config.yaml
n_layer: 8
d_model: 128
n_head: 8
n_kv_head: 8
head_dim: 32
d_mlp: 320
vocab_size: 906
activation: "swiglu"
norm: "rmsnorm"
norm_place: "pre"
norm_eps: 1e-05
positions: "rope"
rope_base: 5130.0
rope_fraction: 1.0
qk_norm: false
attn_scale: 0.177
bias: "none"
tie_embeddings: false
parallel_block: true
init: "uniform"
init_std_qkv: 0.0442
init_std_o: 0.0
init_std_up: 0.0442
init_std_down: 0.0
init_mimetic: 0.7
optimizer: "soap_variant"
lr: 0.00741
beta1: 0.95
beta2: 0.99
weight_decay: 0.064
lr_head: 0.00473
warmup_steps: 200
schedule: "wsd"
decay_fraction: 0.3
decay_shape: "linear"
final_lr_fraction: 0.0
batch_tokens: 16384
seq_len: 128
doc_mask: true
train_tokens: 87370000
steps: 5333
dataset: "wikipedia_en"
Each number is 500 + 50 x the weight over its row's rms, rounded and kept within 0 to 999. Layers, rows and columns count from 0. Numbers have three digits each. The size before them is the row's rms in percent of the matrix's.

# gate: layer 5 MLP gate, 320x128, rms 0.331, rows 192-208, columns 0-127
# up: layer 5 MLP up, 320x128, rms 0.307, rows 192-207, columns 0-127
# down: layer 5 MLP down (transposed), 320x128, rms 0.31, rows 192-207, columns 0-127
gate192 105:465482589493560625532485484512504537562496576430443469495592486502517434441556522476437522364438449480505529569549539473573479566497539459464512525577596521450485404477491513489510551475512530528475520485513527465474478441503511417544574415532407503521446511473508487588479530426496535584456446506574476496473532524532497486487622380511531439587488528601476538503426422554515574553517
up192 102:495478500486509522558484444468509544503529504454597540560555491519504458373518419560527565533480522486498419484441513519516535463456498551468518568530473518469534524488469446425605472531450464474612573503436501545505548514459357499404453489435529453564565478543429493496415623465453528528391542507616550509410518425516549490408529442514514514468563488439441470454529507453560452538476
down192 105:492475543499542407538590465488455523552545451426423549550518507448378491530481472527516482357427534573509557547557460527420530485419581430483442487537511530366452493519587448471515458542546456465508472494433441485479507441506466445515432548477566559477481531522471539526465541577489532472541514581504503453582503482439528502458497518422481446491567519475397574560427479581566501408500
gate193 104:500453575506531508433490533538430411499537531406468487498523543513503434458497448480438487538573540507552452547421481396480567519526453466478509483438510404483508552598523494491418488391447488474367486497457529547546524532433475576537522499496429524523498478507477520436637453601601544559566517449485498524500515533423646511485504451521470513461559582483516434531556521425495468491433
up193 096:497569481385392487477590450517549454505508499426454480484402441490548514443533415476517509546445549540467639550571495455507484483485438515567568464461435562518595521490537442471483427460497457446446492471558503476493542525554588494538517482570542543474429512554520500543481620581500592564510487515585502424506546544426530490526448475568474466501445526523525450567588458526501590446455
down193 102:467554591489519475542476571476430531524568384492501606481508572552455459491517409495569463476536542496478516558528533454552382555513420530423466421484494447471509507489499435629511463444357492512483508481498484442473482545485463460515508556515474459498460517415578529495499498600581535452513480425458415418555486488541552443535441533424474538481420503549423424457504437501499452522430
gate194 102:550473543506439452493497594446546489457394461538521527537496519512582554548515517450574552486481609552530534435464541584484421509547468409585487565392478505531568446475496451553463359550443525429494516500435435548470545523463451552476497454495431499489514446536576397435537445495610540507545537480538482529474496551488565519523532492529456499545414466518526541523526582572468556554412
up194 105:534517582490480453525517424499541497511567499449609553449520410448557455512470535466495586537505546463599489504463586509588449458605540528568446431558537435512516535567493381500471471463430592447540585517448444464549534534557540436506569418526348467446544489543578545494488557491506509592487502531502433534538490433474546584503493499529417492473563473472553489482504470479482442483504
down194 095:543554450469477521443423507547530563467479390553589493505545416494553570438555435489511532498464520493441517439561522503468583470516476549472485563482483532458541475547613471530533540480482488430500493479570483454500678555424537520474520530452497426476527558562472530549530511508495508407479484479502595607566442470487517565498480432578579442477455469435631543586538472455471490500546
gate195 106:512443466525573484561415506532567473414407582595530435525476508500467414498603539558461545469496519498462376504418468489424541637457586507481438470493477469480504458461501424510545501504477421494454483490490443504530557472447530519486503510497456474544504454446424543516532460443440444539519436515502522531534532559505546585526541602450423454446430606458513509582489545480449533385470
up195 105:408477596426357454575524544584544400583565539469542449497496403471418391512501501479589539480450520484427518446475485483425489556471527481508491547463512492499483413428500458554574470466516508490464500403402579546412414529563432417511431468475463532503527539507509495480463439434462511533591572477509522512503477458559456534527528493453511429437491490482557512492511477461538496416518
down195 099:548455526567528443451522517568515413542513529510509583595517491460503490485536486579539482529429479521470542487506542551544395391448470546444449519485611456525409459512472521448518389513490551483446483531413452494536485451454560535503398534527491500538454531621428568533495499508530453544401442442524540588484537478525565417567527522511545497501585549544541502435445571512500449532620
gate196 094:425534468534509445363439536603614542525492489465562538605500492523476570431526478551525524471453549468515456507496506448502516429540539473491450495442553482520633407487523510451633452465542492393499559501536479450545468496452480449570544416468495503459556530463464443430460461521551569474521461564571505504546535534555433608454471560525399556499529510550450461463510438465467508480522
up196 107:506539485526524487556487411490435500501521484516463469439514459513446487503471508461529456492412485501449526576505528618489566574558439632536490519472451470525495486571446469494512542469620342540501540549545409624485549554596480545443508492399533485527443553444412462503588501530486443515529529513474482584511439556546479474501488521525427418447472580537519452528475546479481421520580
down196 100:349506499522584563455515461519531543494538468447509517524535567522574533406498489483381449391543508499498555505527564430463476487483510421440536486516485556548543512450479517493454435456458487512454489568548485452505492472583548544505538443441538442377454512534398533521489539482446493533537425575460555492523426534476460517563384452610493424504450566465487524492496528578552489390560
gate197 108:593536535437417551523454438563545483490483513595474500488533395522556469618534581499443520474488483419565530508579472616421482526514541519475563570522470492477515488557561564532537366483561498503466471557468459463528420455419494506533559477352392526520518519533462464544590507527580511507519518444425489495510536564472406527538495466495513526422516503481506502454490539486403512515431
up197 111:528532540541520545463563472453463467495484466465565602511470535560459549525479510560463519515484517520500485548447447521531551528517614555414508434530594600528494469504568482548576481466525500527572543571526585413570448466534539557587584546507359595419494513524517583481501531507571480477609434475571457478525524508451406478583487577493512514510563503529461463455502490481584473495598
down197 112:467431549492513510466551519485427535467496418602556459530551466529554496475470509496486598487484564548510492557519537450577602444522532546424521449562494491557463497546510454480513469470548554423562502541600489419450462503460628521582499454520500522468496436504521516483497552506713475502503508384465545443461504559531524468507579586420462405475551486556507498464501456425493506536499
gate198 100:525504542520491554462494489484463509420455476595480473557519520490452562478505515578579506476526499486585512496505460566462477467527480479473588564477475473413419465521499519509556432626479515424445505427484459545638549422523545414444501542512539385459436567471382526484501513471480452434463536540537536463537588511464471483550517493648516502499563508515599481505506432537389447440526
up198 096:528514393442508566466588531514493523520514561473503439473473548479517489440463491533499482469475438571489519574492403445467528513533506562473481495429555507543494528620465529448415597439506515530481446488520552556462540541581564440521521420473506413548427548563527563560460527488475536556543569496569406511553485539538545494588478621603490590429530549502406423498568530485495421471527
down198 096:456565469565517459480526497519501498516539418543492481510478583495541532465538467535497580463426453526537539510494531523451566621470508472532560408528463475491394402462494534557570381575511406532475434555509523476542535481591432416539500450450434475435381526506474516494512525488600598478491543441551503493613455565460452561513474510594478496466499485522528451447489437466510442547594
gate199 095:517491526474483564549564536417572422565548506601530520449436462515561581479524487452458480472439578480456445582540547491525479529550539516536509535503515535556586487584474448424578481444494507509457498496469535518554437451515514519404527484471489537396533558564569558455522468448534531575474530485479369532497463447642467454493532444452460602526524528476477535487589466477493510482650
up199 093:506485486477453494489539530532461485526535491526463450479465481480384515503516517512529557494517489536548557523462483456494602497527591565366503517486495367462478512547525374619472561513504479467485404437489529498507433531465536530453497503460595586488542583392491430486491423526548631559448520533433496518476462538501547494564498487513493512424447621445530567530416573464504443555469
down199 087:498439427518495450503443548443403537497512382427524560530519514432455532515531528443498489484455523461502566407545479470575432499512483585517504550473562437457575444478501553504471483559489478472490424531490540463491548577415479512326421521452458506497515470456589583579549640508621444503480523468500500508489507539441469512543496455504573546573478507490501502470475485558531579399534
gate200 106:438505542528480532500478507512505487447508489501465442497580417571474492436586484517494506429543513469560440623559504581476562415507546439449490397528534530499512495443565517569450556464563480430548467486477595498440574579515487502434458510516419558388512471492539509468544501491441529542530620471554461594507498484374518533496372514485481513455480475541448482433590463545430515554437
up200 105:514539503468386414483515501482508508368542513510520477458513559513468520540497424536531507555468522569515452501497520458619529513535507499584537496475516525366507514411502420569578486666536511588509461481517489458463468508537459527477425495413511502517456520576446413534513496475550434505457497455521514541495482550464470475641433469519508598471503487512455523594557637542525498461470
down200 101:515474503484510627521564515448469470494439496550558434469641530402408516516434563389520473472465502580427467450526498568492474499602437503498486438528526471565528488525582513519551515464503503515441448530448443514524500529473410469452522430494529481544491369506566473469593488554496480524436478497470524525543589444503467453434625455597550446511482518443582466464504441461523560528534
gate201 104:512560447500385544421504557529510507558492496518517501453537519443495502457444461541532516614526449516562557502486515493556451628445525510455506487487531433483499586452549536478406512542415512458456417488558531476508427466441610442502475473526538422563426520469533473552467426402534571411518453573461419568524507472457448467459495449517466483418427551546530401483472603502483420516543
up201 108:461484589485508519541428478495405537459505513459486424483538529466516497450537432454549448493547475554476467448548516512509401579521499477461526427471488489482483545437405444492517474506486592484518508472478504508544421465535635588495527450397469514439401420494440518404465506421432442528593505456560516539615465508550528531456545388591467546466462507629504508530486553496497517567466
down201 111:501421484486502472422550565514528502467530487456567414594510507484438452454503545583486488500474535416597478579588495548636396519457538506482510389477447574483553605474625484498557479489547551471565554499605502453560500488520489461464482544491468489557519446436467504482472534419422455467521470526429538486457511505521488475507470452530531602473478463512461497542507559515620566582554
gate202 101:509454515552478439585449549489588538516569506425442516407487503430591530482426522506404590571500508529465514486385601428543591479495546522466467527501407516462513536519510417469559526416534412553462520482543522560433416465493578481462524451498492430545483430486469476568444440466526475498540563402631476479541534469568512555470451517507504500450484474455442467497587539504473467465544
up202 100:550482431504543550574532567438531505617432411507536551491554513574532573469518488510544520517447450532557535533527526545474520446485484524498494481493473384497587518600457560526542439476466527440470429380464561483492478464513567476593446565536479519467444464500420489530458480486528676474462385504468568468468506499470440538599467544580545513530514527472557519427550478566475489565518
down202 098:505457540461505452556460488519475542488453397619487554494523495546548581446508459556481506513546492495560417500572482549421475419527445490525507547435541493569500468496496511532564533480446540469469525445508474460472626434454530493448496416547502538450531490488432535499340446619436496475520548463551501524470506410516449553463466563456553517489461467550422565511577418538504500344466
gate203 110:437492502497458506509505595517476479502369598513508533521505476486497513500467380586455509586504449467486506435476544522523482488488677417536481474471424500517491531507463434500463574449531531444582497501494575481531447437603473480579605470501561494452412499498554430415516483505425565524490470520504523426440431594511429449531437470464462513529502493520615519505489457570507548560539
up203 103:454430566483545453593524495488520513521492467505485431441523492420526344494508513479444476476398557504542516582570544540473526546517488513503559498413589473512502479477528477515468519529508500549499426497439591527505503532504494504510475511521526622471563537468530498570561453437525407508549537478381439484467442483470403504460581573538541579443539614607556454521401528453525536473575
down203 104:419448525580467566579511594541439504529501485461465599528533604452438541462449482471509533456527550453547510482415509485487425477496577488500530479565487480527512504538486504643520512479498409481426465478525505484558495543471470546492457553488427487527455471506417536650521520629522494585483500559491595460551561580445479522514496506511508542400474549486417557473483590409577487535487
gate204 093:491553508571345526511442499444485499466488511509545446450506516509490452550484641474532444482490514491596540444453561582418547518455482469511449485421541624455551527596509519531485512403550534518491419437616563481587528517451494478435484496501482543557510539384565508558537548502484510525480492418585533483482532426443472469519491538541472501467523455450468625509551461502431555532523
up204 095:563477560442448483544499501509461456575547429460541513536517536511472496428511540494420491492494432449525325500485490439511471503542556483540561574455534435479536475492543478530511518451414494512565473588557506510546595537369503575485517571578526492549445475480501410483531359438536493452467497532521372501442465579449506512447447540504495568464425487499521575549463565492454511555574
down204 095:488489407457522526591531556587569520376518516453416473502522557543521541466561462538468479580543544541477481516508432514527473417535436513506584536460532493568462491456476542497517443484595449421526421499524457502430470438432539478512510552516490467500581458477488527550521471449688509472494475527423595505403530558489515507414558472367498505495463459552483497542564529501468480410469
gate205 094:497495493495495528502521514516438564430418544498552493557522392513551443475448491478557524536408464572480521527506410540534447509543430436449507493452499514507584407516560426494477495462403512471396511521390544498520469453477488517473516535507406440514561581434482498561463491497506465567403550509397543461533432487520458540524572521483544544526433596537644542615516513538483465494408
up205 093:484476486483358449566518507522526463421519549438559439514491553525451510567551522489392460399505495424513461502420489478466551494539455491495469442458451514494556495510507513515539543557485527442572531458432501530555566484532499638411540506486545487472499582474513448446438485402451514613537522446532533441461448515593514466456421521504464578523510518433394495536557445481484447419624
down205 091:562590521483509483588461478479400471446450539614546457421466490597522381506589503481517519437444571559560540531500534647479527470512423473501464493491511451591566501522537510559427501388487452492611536474570475539544486474578488551480440549550445605521538489579533521549522541538486504572525503465510478513577501469472542511402463555473533505517496471568495505501524533571480459526568
gate206 102:483490526540485444498506491429598422553573531512456458595556557493495525427538563496466469500538483540469573550585435458509455528448442607448482449462464490544476437629398467448516548484543439538486488541485549388463439562516460455388530570418453490508496574531554465532487473471592434595515513469561527483521578559507502521440493440571523498529478534554519561513551449548460530516411
up206 103:556537519532496466560567557475465602457466440516408534478549470533523585516426492602413543463494447478415496553507557523473505482462503422448476551465488488539509586536542490519496509534563555462509441411487517585536650404448556553477499556546580482526479506438442448520555478520520507468400529425452424502490438473513427524532543510614553494497582457489431491505472511538425560524589
down206 109:534556483513544514554486528456574418536447499488476471505481497494460502587485525500578444424531470487470526461502507558459435520517537428566432496455540472526557521531447505390419445495544503500476500460464469503490459541516443447519549435469394478501513511487396438540452513527344438440521489514491393506535576504447505526442527539290543506522573389486440447492583472500452486534529
gate207 096:532486503522476519413437598476434584583439599525473524574473561535409520411458538477481473545528538425513511507460487456487393488437420434497549579446536556449490503478451508489542395510482458430541532597499499447522437573524534507478544413455473543456566484484492523553457541455496443465501519545554506546542492478491548568461447485601574556511485541536417583496371492459442520581482
up207 096:540432516534480427450477489474604514512505529492429497460400528544471462518484441585487387457481468497567504491557576542489523468466553488600571464508465558423492464495454510503491456505428551467473477579513543442516460406426497585545465453479577456506511486430562538418499480413398538476505516513676476510498445451497527552535497482436556433485501556457514413483466455426495472396437
down207 090:503553436518512540530481511446545539529634457546504585534490545466522437468503490479560597546572550566449434521444466549489531477425495614511472499476632459436522466469518560513544458507588528536523498400452480508557474537470530480459562531471487525534519518426492538573589522492488501588526543484530476488383509503517427465456617456478522492532548476605482506611409469501418573566486
gate208 090:436502567537555476552550498470611457490524540518492420484523407545492417528556519597545521467506572499519601467439509544494479510482571497508471477477393514448438571528476458516464534497417436510460491551444415530652557513474416511524601503514463521493483513523566466476428457487516428542511570624526545546497479530430386520364533581536531460501508539488498445473487518541506460458512